Weights of a small GPT-style language model, trained from scratch on English Wikipedia.
Architecture: embeddings untied during training, shifted keys.
Training: a variant of Muon for these matrices, 251M tokens, 10851 steps.
Each number is 500 + 25 x the weight over its row's rms, rounded and kept within 0 to 999. Layers, rows and columns count from 0. Numbers have three digits each. The size before them is the row's rms in percent of the matrix's.

# layer 3 MLP down (transposed), 768x256, rms 0.0922, rows 226-431, columns 64-95
096:471497496501488477497537458467525501520470486493532526501496496508526514537478485532461502508520
097:467506475492507452524521467493500486509466487505519484478516487525538520494499524456519474544518
102:511542501501474523491499539487508508483500530471509528509486543469468505526525563483513522485511
095:483522555494485512513545474517484500477495484505504503501501509517503485489509522526437532485472
105:500490503497499472515525515495533550480468550499495520527487505521510516504467500503518487519530
105:418534490521521467535519555488460506519488491469500526474513489541445476483508520503475533476470
098:504512504502502529548544474454527497499503485482490535496498477507497494463464483480476516542505
105:479496533503500471528492524519455474467469524506512526498494552475490478509478515494511502524495
099:490498495551495471487498506533485510502533511482465521514454530465506449454519484466499472522520
102:550471448524472463524511535458498474514450485513497547528494478506461518467496490525481497479511
104:488498477513534486496536501480505502524449483498523491485530485544507536480490520514538491495473
106:496521496486457523432497526490543473498469513467484507500460492518497477440479524499510426508506
098:489481508461492518495494495530482491484511499484483535545525488457497498456556498537517501455507
093:530507486515478515545483510517522486562511535547481516487487485534488528480505533498485472480499
099:509503545531511489457497493491492482495470520488523519503486507459467476495533501519468593472535
100:492535516478529523505520478484536532452502509498541482515543543526532499486495503489524510499455
098:524481519510540492494455469530484478485513503498542509534497532501548522531524475539506538493500
098:502520465509509464544489501460498527517506491467466471501507524459499515496502481436493532489498
102:553451494479507462537519481488466488513512492488449514469528495515495452510507521485469478476499
107:508515534484490536476527514515496481525485495516507480486471496533472494549502509494528571478471
108:472492483503462537462447530506492528574483518501555491508516486462515519485511529478478511491484
088:518504516492468493503522506508495498482485463524489509482451493529469490494475502493483497500541
100:489530483493518486499498501510453531463498533534484482526512525504507489466504492514504468498505
097:504485496497482438505474486523472521498492518475500508496462502509486549504513489490498486556491
095:459470472531554507527464524490553474518489512503512501503481510500560518487516539498518526475498
101:500489523493497527511500495505481500524454524526516475496507483456511528535486550524493493473449
090:534495529458495503497471549538492546492490532484531483501522534513510469484468497503530440523499
105:504492525522505479520500484524489520488531498537487489493547537506512538505544491554509485467462
087:513474502518488504514493516526513506531507456541521458497509480476483513525513490544529537506460
110:485531491489487508474479501520494487480501472490514485530541491471490456486464489496496490545523
098:501509506511504534485478528513512549496480491468516511467516484526578492455542501503479493518504
102:494523572508488483519467456525491475503568516464507474494501464454551497549453512491527508501497
097:493481505484485434547497522484531506509486486504468489521500493458495475527527479465479519506493
101:479520510499477489482544513502493501456469525472519467496523491482499537476465505501508496532486
106:467523513476517504513524510509491491463499515463455461499513472481512518463531511527502516532491
088:515478484525518477521537541481549521504462516511522533519518493529457577496483448518524487549490
106:512495495506492452490461498506473468534521528553501517490523474476502503480520521517459504511495
095:501481504499521505508466552508446501544526534478494515523514539507503527508521479521513538535516
099:517471519512458477525481495485500510458480534481474504490502492517522490576450522478469513505506
101:523510497491500503490485543510497499487481477502491454459547525469515565492484489479494468506512
090:476465502527503508519526524504497496483504519477508491475469507501491483523507498547508483455460
099:543500456509445467478459438515495508499551490539545492534494530471490463495471501479467482506504
104:485483438484476488513519450476511453500527493485520507492477512507503516495480497517512476471493
095:495495429490507555530564501497541497533553495492499487490513496537471460498490483483534499504467
092:487522471521522482542529505493510498463484501519449454525546508478523489522480497522484491478493
089:519502470520521506519470511522525501496458531498521547507467496519506502496523520540486480505521
095:534517521548460487500500499498470496479485488519509483501520476498478492507512518523447502541489
107:425512492491473504504529514483450509494501482482476513497486503490507528501513484513536533515486
101:507507514548492517505430525480498496503482516492456526495471483534537536509523501502514502453489
103:531520534515519496462515528490568543546481496465455521533517519498466480474471487476498470524512
100:495463523474498470498488492502505489464533470492478492494467462512522478502475503524471490500489
094:513505465527509516539497500517517509489501541504533510484519536534526488510521499462536447537484
096:527512487483453501456526519480550478489503486487471437485532524503465486474470517495489539502494
102:509509503523503467506499520489491537500485475512470500485526489491486472481496472507482477469477
107:483513488492493512500544515498463527530472463529460512492466529503526526480468501507508505530559
102:520531469490500526533485544499521513526490467505453470477506515519487540479489481504517481496517
095:454544468494504487517489505479511485468528510487516513516492474469494470494509469492460488475509
095:515520518477517475492508515536504520508509449524507479566479467504500482489474521490544488490471
106:518481495522475487511453490511503486493478512493520482510473491507532517464539517487484473513509
111:466467478488489468507495489505525494485537481477492522492518536518530481456516481470463517548508
092:505449501515506503463488547521512530514523480510482522507524497506501472475518507527457515496459
103:477518522513470500529479521498484490483513478508467529499558478487543497505529544485527549506485
106:481485526545568509520495515515505535457471505465527533482528511517491463498470482493504514526505
107:491526547488499531508530498536480492557530505461488483444510558501527487467485494514496475490513
107:471465505498505507497479518530512530467476490493544542497515477502514516490491502457532488509474
114:485489499491534473536530442489494514481556492504512539517508490524530503496485516438482510520483
102:461501458494567479479469504487519488497483482511491535516434516468532512510514521490512508513465
099:473514495505540520498502526466478504480452532521509527522488495495519512506540505473457546486471
101:470460546523514489526530502532491535485475488508478472463466503501548528505489538482500504491480
096:527491509501491506503489474489527491479503483463504472509544509482508504517523509485485501495509
098:495501503486502469530491465484480466495469483449534504475504528536485509498488509526471521509481
095:478489523504530532516441542537476473471502485535551488499497453468492507512506509558511456484543
100:472524454508485447501501524487489480499456484516479466537465487489555531456490474539461490516479
099:543482442473462534515506518465533516487521478508516505530490469468521473537553481512497449491557
099:552482471520497502486532523500519504472473478477483468491504503468469487536523526508531499513526
092:489458497481531470545535518489511527483495510516525511510512497528474514477514512456442505478470
094:512482488537549521533493482495477512506500493502464500491510515521523477491439514501546516490506
105:540486499499519487477469451490448502510476520452466459542478503480493466478489475468514483494504
102:516499547505497538494516487506502505474493502540475513508496484506520480510520505482507470461540
104:497498470508487478528557490506499534521503549464460498543572511494558458519525450514478510498506
112:483496488495559489504486465462466502512476491492489502491500496519513532540521493525509449510483
104:521497523496521492486543526496510433498523495511502515514501482474460437462490520458493490529461
100:447488518546485503489487503488524496458524476460498541510488512495498538510527509502493524501498
102:519449485513526530488507513543498523493507511513510482509487485488507537543516500493500484479468
098:501498500489542504478507503525513502488510494500520505520482456495533457510509475501524514523486
098:500510473479495477505510536498532557548478481506524477472479524455516495527514503490479524508515
090:474546506491519522480493526459487508532452499494517521531475482490490476502498488540518493479520
102:506518506493508454427492475508496495516504500478469504487478532543502512481492512506522529475508
105:492479499491522478535516475464506464505461514491470483508491477510473455477503454455465534519488
097:566491528491500536448502479497512487455520500530510486484436516460478481482498506489481501481538
093:513558507471509490530479542482489483472496528504514501482488515498514487517501459505468515525504
095:460564527491553462537497494521531478488457501442465504523479526458524485513470479464536486513506
099:486513488460477482486503523518517480526495517508557498495491472494514496529470511509479505526508
105:490488548496517526487506513508510437488481458477504518486504517508516506479468505462493489529499
092:486456488520469491499461515516518544491505482524480525549523495516479484496502518482537468465494
101:520520505531491483511476501514527557461562532487450484540481481537481482450487494488484517498492
094:487501477495510480486451493517520483509475471513479540462478496473547505522448460465493475476486
098:496497496520466541445499481461580487498497496506514473499485503516521529518489486507460486513478
097:538461525526493498508497467480497505518524469531467493472510498495523542517488483491474511541493
108:525471499483501516531491495521504539528476516498523525493521508559493473500519520492501489565496
098:500474482481463480528494516484490479531489512481462541536540468514456502541507536515492543512511
108:481437514525510465532478465496494523530510531499476479505465493461510525488526482568486467500473
096:491491420501543474536468470496503525468476485525512515485471514511502503517541555526507479477538
093:506511444505512513493506514519579532476500517447546487479524477536542485511527449475501457527495
096:455515464513507545520458468494533522517524487497438532505456461552504559466517514509488534494471
093:527480502461487501496520494507464552437504517501512440507538464514507457511539529492539490481509
090:513536469503530513468471509486517508501511494503499520477543522518515478553473514476484487487505
102:519515476492506497461469464475545485484508483583495500488478511531485467461529480474506489495485
096:529500545519520505487512503472498493540476474479518448514487540496511474515467499565511493491482
093:480538502520474496494456524519496511509513494499516445435507506476525495528498508505479468484492
099:507520507489506509526490482490514500516502489473469509478504523487509515554511474521531508467517
094:460503510512519506541491486515504458474492460532515483534510515527482535491531501441462495539496
097:484522488526544516460551456500538485544482531474516507543497497511502482505508461509524474468473
102:496556502464510491485518520481487470502525490475499519423486491490504517500489509485517535528496
099:477500487475532508525503518488471497525483482489469532521579489470545530506469522502534466474486
104:470471513472511502494551552491507484564505529474533494480501530499497497513500456509472521497499
101:524487447479534494495492503514484431467467521474471475512517507467485520509472530497496498464484
104:500493520503441500547492510521497477525473490503511546499468488473488510467513481490518505501485
104:487503516485481533555517517544518467506514485498495530463453497503538476521520482476513512474511
094:490497459512477499558470513524468501524482497516513524502524468494522513468478532483510479509537
103:525476540511494510491545476508541526495478462472517497531518501515528509495471505472499494509533
094:481499528504478506509480526429505499513534535499479509529465464482518482473514469501504522520514
093:487472531526527500476508503473515480487520538488532539493498503503506531497559470478517501469507
105:493491502519524483507485513462511498515480532458561496510506472520470535474499456478468499506513
092:484490476491519514534495504501513499496488466521516488543554501537492506495545530495524486514514
100:491442477578503509495549526509513516506524463505483565499476465488510461492459488485522504469561
107:474533506505556471492560496530525499510493510534494508460521493509475513438484510421516491515514
093:485464514508483481534491540470520495526522523470533502526539497499510496477514528484527531475523
095:496515479520492481463481504461519479522529471478468482517496472495502465499535488539486527521531
105:439489526525527534494520468509482505518542529470480506500435532525510483520510519502477529516468
101:472508476477479529472480469484528507503533490443523495508479509522518528445523484489480518487467
099:478480467526462516502485478509481491497507551500519550495490467496472519476510473510444507494524
101:531569504481469522501513483500519526511431550472480509533465501504499509509499493492507546525496
099:528521450512523509518515491494507520484516518530496473480472526477503560470505485518478475487486
103:504502453510529499521503502498457533486481482502472497446478509516454534500486514551496507505478
102:521488526464480486480505451500546509510500497516442503493511492457506426517525511470485519510554
095:480485461492522500499522519495527498504511488514518478463531506478473463488504533491530516512500
104:512510538502493504511505491540509493493527499513519501486494496488549473446494514492509485502460
096:499482540532471503502483489517477480499482476485468531526512509473513536478526518530499518539498
096:480478488511493496517489493508464491547512511509505465540485464474462465499513501505508489465454
099:517527492502512490534512521503485518535480534469485509502482498519501510493477466488513511492506
094:495513472524474485497483500440539506482458509532444552549460510525486522492523522546477505495515
107:482529497468501517486484524477512513494513539444473511512496480492507488550522509537500502522483
092:497490471523525508510489464510476466516538532456464527478507481512536501525504477519538486517499
108:475507509508503508556468499469514476508494520483521453503435479523484487531519469481496514506498
101:520464529505499501532497538516484501452545497539483481501491466510494496513499503477491496529525
098:514554474488496503509499487495533492479474522503507522508448560488535556535483539524530504516508
113:506505470482484500478507493498529525503484496493484502487533497524459494480486567509486526474480
103:502493491527531528519506512515463508511477518453523451463504543511471525462474527510481500504463
098:512522481521493502493477513468514500517506527510495527505492497475493488513456484469482501494453
104:433485506496526460547519473499511496516528462502517528477484542502476504493502489506543499512471
098:504492474538472500482482523495479511529505537474491478512561488510545494469490514501515536506483
104:541490511525502520456473512447511522500515480476526510521440513451503503512499502503523477518511
097:515542506496497551517500504485507505493472478514486471502551492493510501481508516487529482478493
102:533463462467464463488490520471526522495518561525463481528513523564472524536479467528472511493480
103:527455519489476505489459531536515487478482469529556464474476511463466486511485507485494490489476
099:500522504507453497469443491524527523492529538525516523489546527520510523525485504452455505503501
097:529461537455471506537468462484480507470489488515503474521497535521511513527501481512496488500460
095:550539480517456469552538500500521539487510460489489517547519498513487525493456559515522514476491
097:516496538503533464462529485474513534511515489511541503455478515505538509494489494477486500540452
096:445499502515524455498489492504498498486466501468489491457475496512463502525490553480489508458491
093:503528503522530489496490480509495466514495546483496508473502467518541494492472533542522484484512
098:490512513505471480515551534535481510537491498477482531491553466499525483498488505491526528497454
098:508564497530488515523461472518485500470489510499530477524477481549507519501472490506455489514500
091:483524531451511515498511473457472515459471534481523500483489499484496472504532504479501464515521
093:533519562522489481484513499449507475498569502459495486521470512509524470468519508498466469505504
091:512493467473470532515526501484515491503510480520519450470526479487429511496499505512539519502501
099:475500469490493443507521517501464492513518499448487490458494510518463484470485488502465488478474
109:483494528530469525483501495490520481484512491517449545491448476483472485507523459460508483511535
095:511516491521527493490490535493540495510507562503480501493509519491505501513576489494495465455482
104:498477507509535517471493459516505514508502527496507490506501514499505508514487549476515460534502
093:499533484485499492500468524523496497535483462518523520484519515521471507469497510507491437517473
106:477473493511540500533466449476498468494500493518561519539482501503469496464510498479487518447518
098:487525542499510526509452534502524478544563482470441487509502487546501463493524515511478532483511
096:503505499472508476503490553483471536489470546482523505501491507543539505494529518520481501488479
106:505522518540507539572482483494476498488530491500497499512523486494521514517452460525471502483494
103:479524516510486476514508447481502492494462477475516517523576511481558535523492524505485503478476
092:505515492498474511514495534465513535516490572503513512486487510462485500498492486498471488494470
094:530497509516481493518491495500498522497506526536499526457527482515487490554495539485483485491522
092:501452535531482504481504504450499483486485459529486515475461489494524484483484503465497494500515
105:513487498478486511461506483514503527503452537552534524474463493514527484529448477488490519456525
103:493512462490505484561487476474541503506470485496450450541472465537496486489492519465534473516512
098:484540523468464419484505480491503551497502508483484546565539483465514509505517509504539562481487
109:543525513490497521493505525473474499508530510495524475492474505484462535550485517477499478527499
102:479479459533516494499458495491543467517496528484525514513492479516474489440520501523491501507462
110:525477494499488484473499495527482510509527507510522491501505483504520521478501498525478487483523
099:471477513514513462503495523508501535540482467463481506515497523454502533513503525505508514487470
096:448482489541500494465505520483510503498544500487499484487493480479517504451533500524489498457512
105:535463477501447481490524515491453529534524475503509474516465499509517480507493518473498488475513
095:459461439503514570507460497490534474496488525491511499535490477506487453470505514561503514502523
095:520487506479506566523520489497522488508481505458537492504518478527474467528453504498483459500481
101:531527497510510497474517478508523474476453430509467484485481511510499496515496526485490498468505
101:487483507505521493495530502513468490517476496512515522528491490539487488500517483473487478551531
094:498483499462484483475498498503477495512494504488494510525482538536501482520551488509534474465499
094:532499515500503504493528526504530462497503480503520504504502465515464508512494496532502486530488
103:516495476492530464475478523522512503471518503489491509528510447493517463480474486487469531497520
106:535497495495527496494544460488507552488501488515498522517521446460461501475489530469453536514481
107:503463485495530521500510500501474493512459535492514529471478513478534499499468554486529492522525
095:476515467484492488509543532470472509484494537510505475510488503518460543488491489486534504532482
102:507479489528486511504549517472483445524492497438516492487475510512491531468555490494514498530511
104:520496508494520466516477501487523515532503481525519495527486503510500523483472540472537486450513
100:478508508482508507495518472503523457512527514505515480518512517502501493501500475512531493490432
105:505484528558479497537500539499511523500482493452447516463530503494479446466521483503523454497461
103:507484493480439485532467501494486467503541496514486494496496541526485487512482466474453483495460
108:450481497490516509460559478493482465527461488467458543508515526479488458486482460461500539477521
109:493521511505530515467533492457552505479463499503487479498509466505480498557508546500493504512553
# layer 3 MLP up, 768x256, rms 0.153, rows 227-431, columns 64-95
095:470519500498489532485490491488513542487517481454524479500489575485465519518507494479503551516505
093:536476495467498473483516459512525530526463527473463499546480504512468520531501512520490469453512
093:473495522503514522476458436499529464512487474524527500497502477489495514465536487484491507507560
100:491498451492504506486515450506485515465527465525508536494549475522493491513488501538489499492552
107:527542526510533543519519518486469497503487510469503452481485478503458462561463492498482499459445
106:505476468473457474541490462473528506528490500519519506481504504540500508441490465491474519503505
114:518523513456501517445460515454542548517443497519511534514510505495467478500525507503497484522526
100:515473518500516482507478450490547507505535483511503498504473547517525490506472498473566483446555
097:528484454495500488512470501447503499537498458510462510520506476441453498457459500509481470507487
101:513523478476480437504510482418474497523498515487467520468481456501535531471481519527481471474498
101:520481497477519475473484521516542469475501514531479506537544546535501479520489510512461527456516
098:428525493498467495473472485528484508542572502469448453499488497541550473497510464510519508478525
098:524483450528494505512526469506467454473464488533515538536495539484488485532496522527529526501517
098:484501508472482488547547540518542546543445525506501475476495468535491497520455516490497484474488
096:484487519507459488488473489488486480531496455562490477496507485523497451518492522507497478489455
086:549490484473491482540520551492488537511479557475518514518519470481488515509507491489483478526457
094:489486500501502508552550507493489513528493446482501484500554485538495525499539485486523491527457
104:491501500492493458509476485481435506542470460482469465494489524489522480505465509448504463513437
104:510502518465506497468483484510488463477489449496464525490488505523478504491567503526461520484475
117:537467493474499485506484539484496519525488530468494474504522525481523524497520503499459467533536
094:486520512452473513499498489477504564491478501530504486513452494472471482522506513526460461467514
097:491488459489523488524508516529509495502491509570522511495571453512506492499503476513486505504555
102:514492471509542490531486527495508488456522491482489496499496479511475483490487493530492465513516
102:543478532493509475521479513534521519511475502503505496524535516523527523519526508486524493509495
097:522542488532482476494536507474491471512504516462518476491470514500478530467518492563490463486530
095:492498453480482500554503463522507456499484542480518485514532513474535509511516519494504453475505
107:490473521534486487529513506515472580479476462463534499490469532511463523491540510498521516513544
091:506488492518455521492502464501461484482481447454510492528574516493493503515476484496460492488523
112:507531495477505515493497495522515554498505495501501455526526531483479483503479484505465484505452
097:476478520502537488518457463508513511515513494494486526507462503513509518530518556494451464473475
108:509476453463490472510506528475465521521463509506501470472536557553478483464544492495529494492527
103:486507480430512499496480493482526428488517483501511485504510511514470532437474448483486524515505
102:484477499507442525529519500532521487518490461501493476475535509447489508500507458471497520518477
108:517541551504514513505481531500531509503477473488492494479518499540490491504493525500522501507484
088:497486476510473505495525493482547485505482507519553490534478492489461543526519448502491470494505
104:484486503502497509504461464509451514525503495522504481486499491467491474474531506509518500501517
104:489470506525512479508522482506482523507500482522456531508513511535485494501502458448541498508486
104:499507531490526486484511465536491482498488496550512491498496431479515496511534510532481489507521
108:477480508447512480536487497503496446495481535549498496503510500551545484511503461471470469467480
093:501494507482513507485488482448501502476498476501467511481468559463519486480490472449524452469515
099:510551515486502474523509482461493533526505505534510546571488578511462470489457498525501546490487
096:536487524492484515536526556507513547501466521484460446491502516556532451498539562508535515525526
097:503529511526504555489453508531512502528480473501507532518465429495499552485506484478560487467478
094:525446495511494518492480478546483482463528514465518504479510504452481472502517550491511504492460
099:462472467490538500476533516498507477468468484514488499471467447489514504523522482460526494489499
097:499492492519494513475515493477532523518486472495523462519525495481512520485484475540451487537535
108:495512536485479527505494520512519482516522496516513467511508461472507554496499493549466521512500
102:538500535494502470505474537474529522488559511489475483534483505530496549460492508488512483512483
101:494484499516516525483499465516479484468518528519551530509507477520475519539527485494488536498465
092:496539534478514560488464522468478504475497489471546497499508494501492488490500523502483541478515
095:462475538482531478555494480497473504483493517524515514484508488493469508474474501507505494528497
105:481471489509474548530500520532530525537489467537451505512472537535540471502457462513517487505487
103:486525512478500480484518496478479525469495518521451482545539496475558502509510475504499458506532
107:488548493515515492510493436523456466532525471474510512495507482509503504506496490495508477496470
106:518515484466544532524497496504491486527482541497507467471530522509489528494510494536484496488478
103:490499508493508525471493473522477485504545497512492537531479539501474479465462456548512523517450
098:499514502523478472473513498485514506486510525501504496484487479517478500467505502458505510515532
103:526480508535501478546451499519522533498524547496477451528501480563495490524497513534496522490494
105:537466495472472530472497493471492515523507499522489509500512515517500498485494475469505543551507
099:475504474475487503524526507503479520488530531496496514472524465519475529482501552460480539478540
098:501501498481458504511532543500509459489534477485501499432471472484531501505526530535530534506541
107:530522527467510490496548552492484447525472495512495484450530523497509467483531525495481518475477
101:562483477529562499519503536483515511502492514537477476488467531509539499491509500511445501503508
103:538468495472492512499461493514480513523525525474487483504485438500491486502514469524493508504489
108:500533493530538498518527522491494500517532459490487471505525525500536476522512507489527553499525
115:489536512475529494508496531473469553528497479489488449494489477482482476508512501513483494470445
100:465492499497482484496509513473513488511536471534541518477509521551500475519460487462501492494456
101:531499489537477552481428505521518485541476481486519475514513520477498521496448521507498524451510
103:541459496466506470504457446491477478531495522498483525506478501494498480506441503462499516482511
105:520474491542501467526547469522451463503482503464510475513511501520438511472483501481500501493537
099:473529553505478517503521559508482473504478517497552509516490475473506509478507456528522486487505
106:511504502506495493505536497488465503503476523491525511492491517458498515516491505439510486511539
095:507531459507469533535499492515509536513530483501482490448558506469508474490554522502501455545507
094:488508537529510510489468485464514507481494462503530495480479517530482504485500524543454504464533
098:526479499495488507504529512453558475483499491489510511534454484488530486525519549497438520514463
096:505499464462540504521534514481461504484500534522467517474503464487482490501467530524510505509479
108:531554513516501502481503512485464475514496530505479472492482506489497492519475483520508517469491
106:478467520487477461462513546517512498489439521450522478517504474505511470498528499497480551508460
105:523520525508508524459515478506497506448522513468532549458507536496499515483524496544501468493549
117:456521523453527495461532521487456500529508507488509504484515525497497501508528481502473484503458
097:529493516521522544486480524499512544496488521503511526524490453472496507501517488512538502485530
097:559477483534519558494464530520487476475474508468541505504486485496478517480487499485465512492504
093:504495517482485484508480471490497496536518490519463518493479535503514493502518555490524491490522
096:471492489447490501494515497478479522494479552517505520504523497451514489488527514495514520494495
096:492504496452480511525500524472570477499517501501494472485507509463554510524533535485520512514520
099:518498471499532450508471533517469473471495530492571547507489489504511513508476477431516493515508
098:500492492506475479523492477500473456528491462501505467528527484526529498495503471505493409490466
112:493491521492526487476527466511513465489537481490517519484524501497508481494568517511521460474487
092:490490489519486461489529478531511466490488520519496489504517497503514510474489519476561521541467
080:503550509462449506494497490502517486510466469509554512459523526465489492497474524440475505543475
097:514512514501478510503492542489532514490507519490506512486479492483447521491483551524501441541508
094:509479551472517488484481506481506474516470492540509499516471465465528507524503520530508524538516
113:512482519504505493514494532511507445466496505488501498465547476536479500497469517527478466539520
096:510507479521489496531532472483500499469492508485512477513482500444528522499474513431514529496559
109:500507444492513491477490544493500482524462463460511513517525483559484498466514464502478465499512
098:488498531532535525550491505474502474505500496458500425543490526515501494567514465530488501522521
093:532507487498509528498519512499475570521424494510509523504491536454511459494506506458514470524503
103:499522498500480497502492515505537507496522509520489489489468489500477527495527467526502537515471
105:490495467506549515518439509473548491534525478494484466501524448516473504475555493506477527521510
102:499488502466480504496510525521504484440509526499520550486514470497482506497478516529542485507512
109:478517481465496548543519474485517515549487505487474477513476497470491463494491474475538513485491
097:498493517499517525532506473495510542492461478524503501496490482500481514482511514501517486492471
093:490481511508518498496448507468474486538492523541513493466508504495527495489505524543499511498442
096:534476495549550517491519517515509471503558520476473477481482459495485485548455496475499494504471
095:551501510493530495500507530527524507470496533492474511503566505482470507486510564509561489470480
094:490475454487497480543530503513500488493464503507513505457479445567532527506473481525513509466516
099:518482480503503451489521498517496536484455506511508500516477514492495468496507470545565549496482
103:545568529521523482475518492482485453504488525474490490519496513539481470492472557534493519513504
088:556448511501516510506465482476489514512524489527520501478491518511478555485514542510583474501506
097:484549555521497474530520444499500496472483530514507486511484542543475532500503518510522523506498
099:485518506490480520485535503462495506474506480474498508510480521505504494518523509500486467482540
091:512512504521580541474521467468517488482505568534472492542486482540479519520521495503476463523518
103:496496486472547511501491480491503553484494529502503515485511514442506501435513541557521509499518
094:503483469519531513488509492538467461462484526488528502552473486492468482499455501528509515515518
102:500490479451523487492504517490508493509498516494565520510492506496518515509539505483536486519531
099:515501515487505519497493537519498481485492482501508475546444542507482537547470528504526517437526
108:487500501502450480521497516546543491508548539510505511510497508493513460546498544530541489478496
101:514499545441526500485439463529511481484524482470535506479478507510526478541499506484506517496475
098:528522530477477517513511542498511521529476463533514492520516492525485460497499494493447530527543
092:533529478480474475482460552501535545460520502553456494469475475535485509505508517480493545495484
100:460504538524528513533493463504512525494503498530537498490496472489450512499550506460471506565468
093:453511478466518505513491496520509493483524510457486455486510558523518521496507476518535502478507
100:481524508493471483532503478506503480515529493452536515480474502491528507542525514516552492481502
097:511503459516446478501510518531471511526474510513512507494506505516455495468443495501515516467481
098:507500494486482467483554522551491482489494510478460511497472502474485467474528446505500511457515
107:493541496542528496507536475515492522504508492510500500530529495506532528528516491497521476518492
094:520513465458504492502477485519486536502476498499505494511531502511489520479505538474490468445524
097:478493486487494492478533488535487556506466480514521474523531511469477527446501486499511513537479
105:482494524474451562504473486518510493480544475527509508449507489524503518485479486431502512516488
096:538492513532507468474524487516509517468531537469491515468438530445502522523504521505480534476530
099:494504496528532515469518539531544476493503516490511504520470480496487486503458486527481505528496
106:506519544522556508503485487530534496430478545502555495478535483468499531482531475507478463523501
097:497520519465469510506513439516472518529453535442502480479500494485521496485518527463493503463550
107:489500482477539508477501523492451479495493504519520511513472497561508494502465513475501475471516
097:523474465483499502472492540484464518504555466482499481468519523477533490459523482473498512479503
102:510452531513454518505524499497479496488461534468520492495497469521467459483522472492496502440471
100:503462536519507449476524501491528517518501494515540481507523497505538476480494524449509520473514
105:493426505509514532492519515466467475481470437495516539503508492476451510486504491503500538506541
094:484541487475534526529485462514506469532496536505532470484461505470520500497487509468534497534507
091:496449491528465535544455504474528484529468494559497469497478512501487486511489496545511536511486
083:500450516439479509459534497536465492465501497503515502534475479468483498505475517485513465500483
099:515486518463502488499556509500504517528527538530475485510519530557521489484540494491510487512506
092:486479495502480491465462492506500490513511469530510471472521516560499497505536534537515458445505
106:548510502463454505497499517432517451489520524500484475526508529507522522503481476511545510505476
102:444521490475546474509495474493475495501521492476510497528522508495493526447504486525453503522512
105:511491524501482489484511488467532514525489512545498496522466490536469480486526516513493507490550
112:506500496465527531485504473498492481507501470496526541507516506508485495492533525505520490479515
093:501472483512516548495555525486470457483510490482494542553530501510516495493522467539509492480487
096:522533468522473511520501523549448470545493505526524465519490469504519480516547508490456499476510
102:501501461480491483455576467471490461476509484497496482480513488492474542512496532501517499482479
089:492441473460509511496562492516517490495468505530522494517505488434504517474482512523500508489483
108:516486473482511506510411509474503491521513510520488495475473509494482504541491497494508471519520
089:473537508507498472503506520477486515471507530528521516482520481457528459511517507506482507492511
097:524496509537442489492469537493485447457522522475471482469468517485529492499498472525496442570509
103:461551497501458509448495498481511467496512484496514455433528549531472521487499533546474565464486
101:511494531459481495500479523524497479453511478450469448488516512475492486531508474463516512485510
092:529496493511478465469521486521546517555474563488510473473549483483504453464472480504482492483525
097:482476491534487559517513484493536507501505487482514523491482473472497494512518540493496517495519
103:488451447497539451492492505536501514521520502507536482500475454457487499511492470498470494498479
099:553507508475544510473415477462485461550507524474487494498528516519498491552492521523504440434510
097:525475492494506470489532480495507471498515496507481492529501488538483471514568555538502491447479
096:536536517492515520489497469500554497469477531509498514493487509493511554491556485492462512541549
094:491492512440499529490488475475570493498517485486505503486515506480455529483493560551428489503531
090:557515490524500489534494535489475452494472543508434523500445533490507478494475489527510518505508
096:530483482482520481546526523511507494492466516555477495492487493482507497540542509488490473452492
092:516515471521487480505494477533489490548502532516508447522453500458504510510492572480480503490483
096:506500497510524504511492529524481520503445534502506479479548476493531520524453484508505531452520
106:479493493485494480514489564454538466485475515528537478480512514495456505457522543509484435539483
091:520492509498483550489513487458483551483518557503510499487505518474485481502487473484467471477528
101:503492527472483503492471522521496507476439476514464501463530482534488502528512509477502501512509
094:493491521472508519522480573486524455478524496506474498508483499534531481507497442542496448476536
103:501473521452488509492496504505484493481494455491525496491500513458453461538503507497513539505474
103:508486507522460538472463534516470479492543463518535520492466530476520479488549494507535514487476
100:429465473484519475521471514519447538502495490517497500535487527493512522503500502439467483501459
105:499511489509527508482525562512496476477480487498524515449480491518496533532519472535511515534528
108:507484462476465471487490476523473496490496491515504465470468475488511454477531498506481497486479
093:537511535518508507510487492436535550486502496513542480490503507489495509503497495459502513489507
098:557501487525522460521466506478489501514538510485530506467488552486518513494464541474484510525535
094:520504532465466508509535522469476537516549504447495461493524507518513547496458520477488526506505
099:464487515465457507516481511463483510491553531496467450491482485483488522494512483558499474469466
097:523501450480522478503470505439504509471507490502506504539529502516507526452522495475430490465511
111:540549513487476529495512477456486524491490502478466518535527555461527510507525505522500508469465
105:482482486544516504502532483488471564511496498496495506492538500507473519488523487507568513471518
093:456471518531501502524491514503491491490508503471528528467475552492536474481495494522497471530499
110:494496493519566466503508531527511513494497457475552487487492507494491517504521496502463510484505
101:490450522459530515513440474509506488493515515569493485497464513490480496512531516499515469526539
100:491538540506496503507526544474568515505516497465510530506482485474511535515455500468500512495501
104:511520521487462537454484499495519511500523492458466495515472506510479514432519490487511526515505
092:493519511482473528516482458497506475466445545496537504525507499508525511526544492527518511477485
097:494524504458485470521480451492519501495536470519527550546533471551475486484465515501498508516493
100:482560522495481502523489503531483519482521499486501521524518484487509477507473488545502534472490
101:535504528485472514491477478522505486506478470482494503527495482491468469543480494516519532522490
091:510481500497456465497494547567482518477567499508513480522514477506523487521496498484518484515502
103:558574550501479506490488497539504496519519510474474497474524492467502518431480525489502481491528
093:508503511474474496504482467498528494478523535511475522440490519484483464533522534490471488507463
101:458547552475500527486435495480491525525521448533439461478500526490543528504514488484495508515506
104:519489489483489525475482453503494511486505495500515497505512502543457480497462509499490504472436
098:514464448492508499488534483523454507529500523529534520463495466442470497464537495506493486518526
113:518418477491523465508544447520479474546504480484511494503496530568508518501438541504517505509521
098:516521470492477451491516446490502509509449515425443548504524471463486475494462449549515482497518
097:477508513538495481481497511509552467513512537503502476512541502501471515464518507478516483485493
109:502519531475505497527496486500453528544487507514515454479508489502530468491478475516533494490486
098:491497475488535472497488525504536512473493479501518489476533540483501525478529524462505552523508
104:495501515528506501511490466476501523499490459501474534473490541500536517524482526510516533525510
111:521519511522496471459496555483479498489493487492476487497499506494535501477471460508520489502488